Part of a small language model's weights.
Size: 10 layers, width 256, 4 heads of 64, MLP 704 SwiGLU, vocabulary 8192, 12.2M parameters.
Each number is 128 + 24 x the weight over the matrix's rms, rounded and kept within 0 to 255. Layers, rows and columns count from 0. Numbers have three digits each.

# layer 7 attention key, 256x256, rms 0.228, rows 192-255, columns 32-63
119148126135094128151118151123133111133110125103127109121126142131144140101118115139126114129136
098101164200145153145064082082119155126108097166177126155167122107126140104134155093138141132108
153185143122140119115140127118149121111155116157107145148091160131160112119159106126152138139103
126126140103120125108151106140141114134131141147151137115110126125148147118117136156113106132115
124108138147120120125150125103127111129158124150110134133133099133138105135142134107144133103112
134126113105142142117127111153132127126141122142152132131138120156126129155144119125137106126116
135129117136131119144129129125145132121131116139146136119111139126102112136122116120160144132124
110131114150125131100136096130145084159115138101111120099128126159149133108118102142135142125110
134108125119129146113129118130122147150160133109125137137106114127137134115126127108121100138140
128115108108130139101146126131152097127117139092150141135123102134132174150096096162147119132155
143120115091133158135143117109118131174119128063105129136128110129136123156106140139123076127123
134136132150127105129128156103150124129119159124145107118125143104098132100158148114132138115112
117167137136139128120088121146131150168148142130097092094156138125137130155134168108114138104107
107108112115128166167152121114110114084101134147134152156088186151147127123107131095111131132133
140128120125116127124115112129096110130127142122129131132154130157102123138122130119144156086115
124135106164114116141126154143133110093113134142168139102130101133084138175142135170151116114148
135150101139115115123136107144153132149144149157126122134127141160111122073120114104119162138133
097121118094131128142130113126155156166112088101098107158169105082122122100101150089103130133135
139164146101097134125132129149126119164104133096132117122095124095104095141079080110167092112161
132121116140131119111107111119170135154157145137176118121141115131133189113146132121158138109109
118130113119141122141127132126141111169125126126113111152091123159150118172133102100114106139151
139143119123135123113112119104123162138133097136136113118139107092142131186155115086125119166113
138136131115139160169153122108136131120087114134137110130127183139157127146138129118124151124083
135132131104117172122108148106175147140184145160122142163108124135127111162164097142117140162126
099125086152146093126096120112127149148133153123121130126091164123147114136154109165149125118117
147108150144143122095151105104136149144166170144113091098138129110142183122154132122111158140083
122098129129135146152160130184134144140107087149117134153134137155144139119144115147112084136126
109118127145152121123113136159163147130115141138138093122139074121126104113121124123158136130086
149118163132105140136124143147114105129109132147147111125153113115137104131143134094128143098130
110120138162146115134103111121138107145161122128150132109135127115097120123133155120136122144124
167132126132147141125065180133106138091132140134162155111154130171137076145089109107164100143163
107145113125133113127113151109108125153149142132148150113137124133133125121131106107117122113067
136131134114115120148105156100137147111105096135138111146104139112136139130144156113152117115116
125133117131113122104156125130115129158132141120134145129147143123139144145118106141121121137139
127108138110119113093121139143104128125107127115102133152169137145120132144129130131136181119147
171079117099139144140090075102117127103166133135126179103085098150088130149166135151119120135115
109134147154141133109140127141132154123108134112129134133138115131128162140133094131141131146136
162118103140134133086123111142158157110173138113090105123173127130142106146121105124093101144132
128120102102112140123139156116103139128120132123113109134124122136151118129136118123111134116100
124132139118137108123119129110145145090139139135124164142125142105122120132110107163122131122151
109133142138109131141116114125123143159120149132098139118133104120168136140136135134139127102110
111129149155144132109131112118148152139138148125082125141162109099135138097141154137116120180128
125130120155149099114154116127145151121144170138159125131137124125154099120127108102123140105135
136143112133141125113152133106141135105138105147129141117142134100109147098137106149129137139097
127122116156148127138149119153129127138161119107129114097133146155127164099135131117130118125111
132133127142123113116110128080123137117124142136161097114108187104102132110092131143114139132123
087127119127121093111122145090131125123111152112120107165103144099114163099142102126114165132141
143116099127124096124135103133152140143122115140118131106088145136128138111130140140126134136132
140121135161140113127108129110143122078113131162139113120126129123072137130170101135139132109108
157117135133126139127146111107155122086159133090134143133110138102111137130067101123123108120107
108123093153166137119120125105126127094179137132105127127138154127137183115139143150137133116099
141153126158107132143096094109105101118115152117132118104182142119135118128112128101150117118142
136136163161105116119124122125130142109127159157125150128105120130105160149122124139102132146145
117116116106134138103125136127103106091139154123092123123168118108157116136123129115137162144148
140151117119126097120131138129111126142136151150113098095127141116129108146133153137131115120128
161154117087097153110154107089103102109122086154093096133144133159148165088169156116158142133117
092134146126146125114077157100108156110106163114145114162148096080129110144149144139151136095093
099158166144159119117127150141151118096123115167108135127152144134110146072127106166129121137138
097136098137167157141133096130119102120197153097138144130164152149132108089105166147119109115099
130131143110098106124114119137090104118111184143136146138146095084138106111125093120132108083115
116076131119115153153106121140120106154125143145113141123162111102127119120111143154110155114129
100167133113131127112158122130136124117114136120123153137102170162147140125133137120132134138127
111134110176128117159124107156154138091159105126114120140131110123125080116109100118106105136107
129118135106108110112111118106150143124141097128176129114106187155139071116126128144141111144116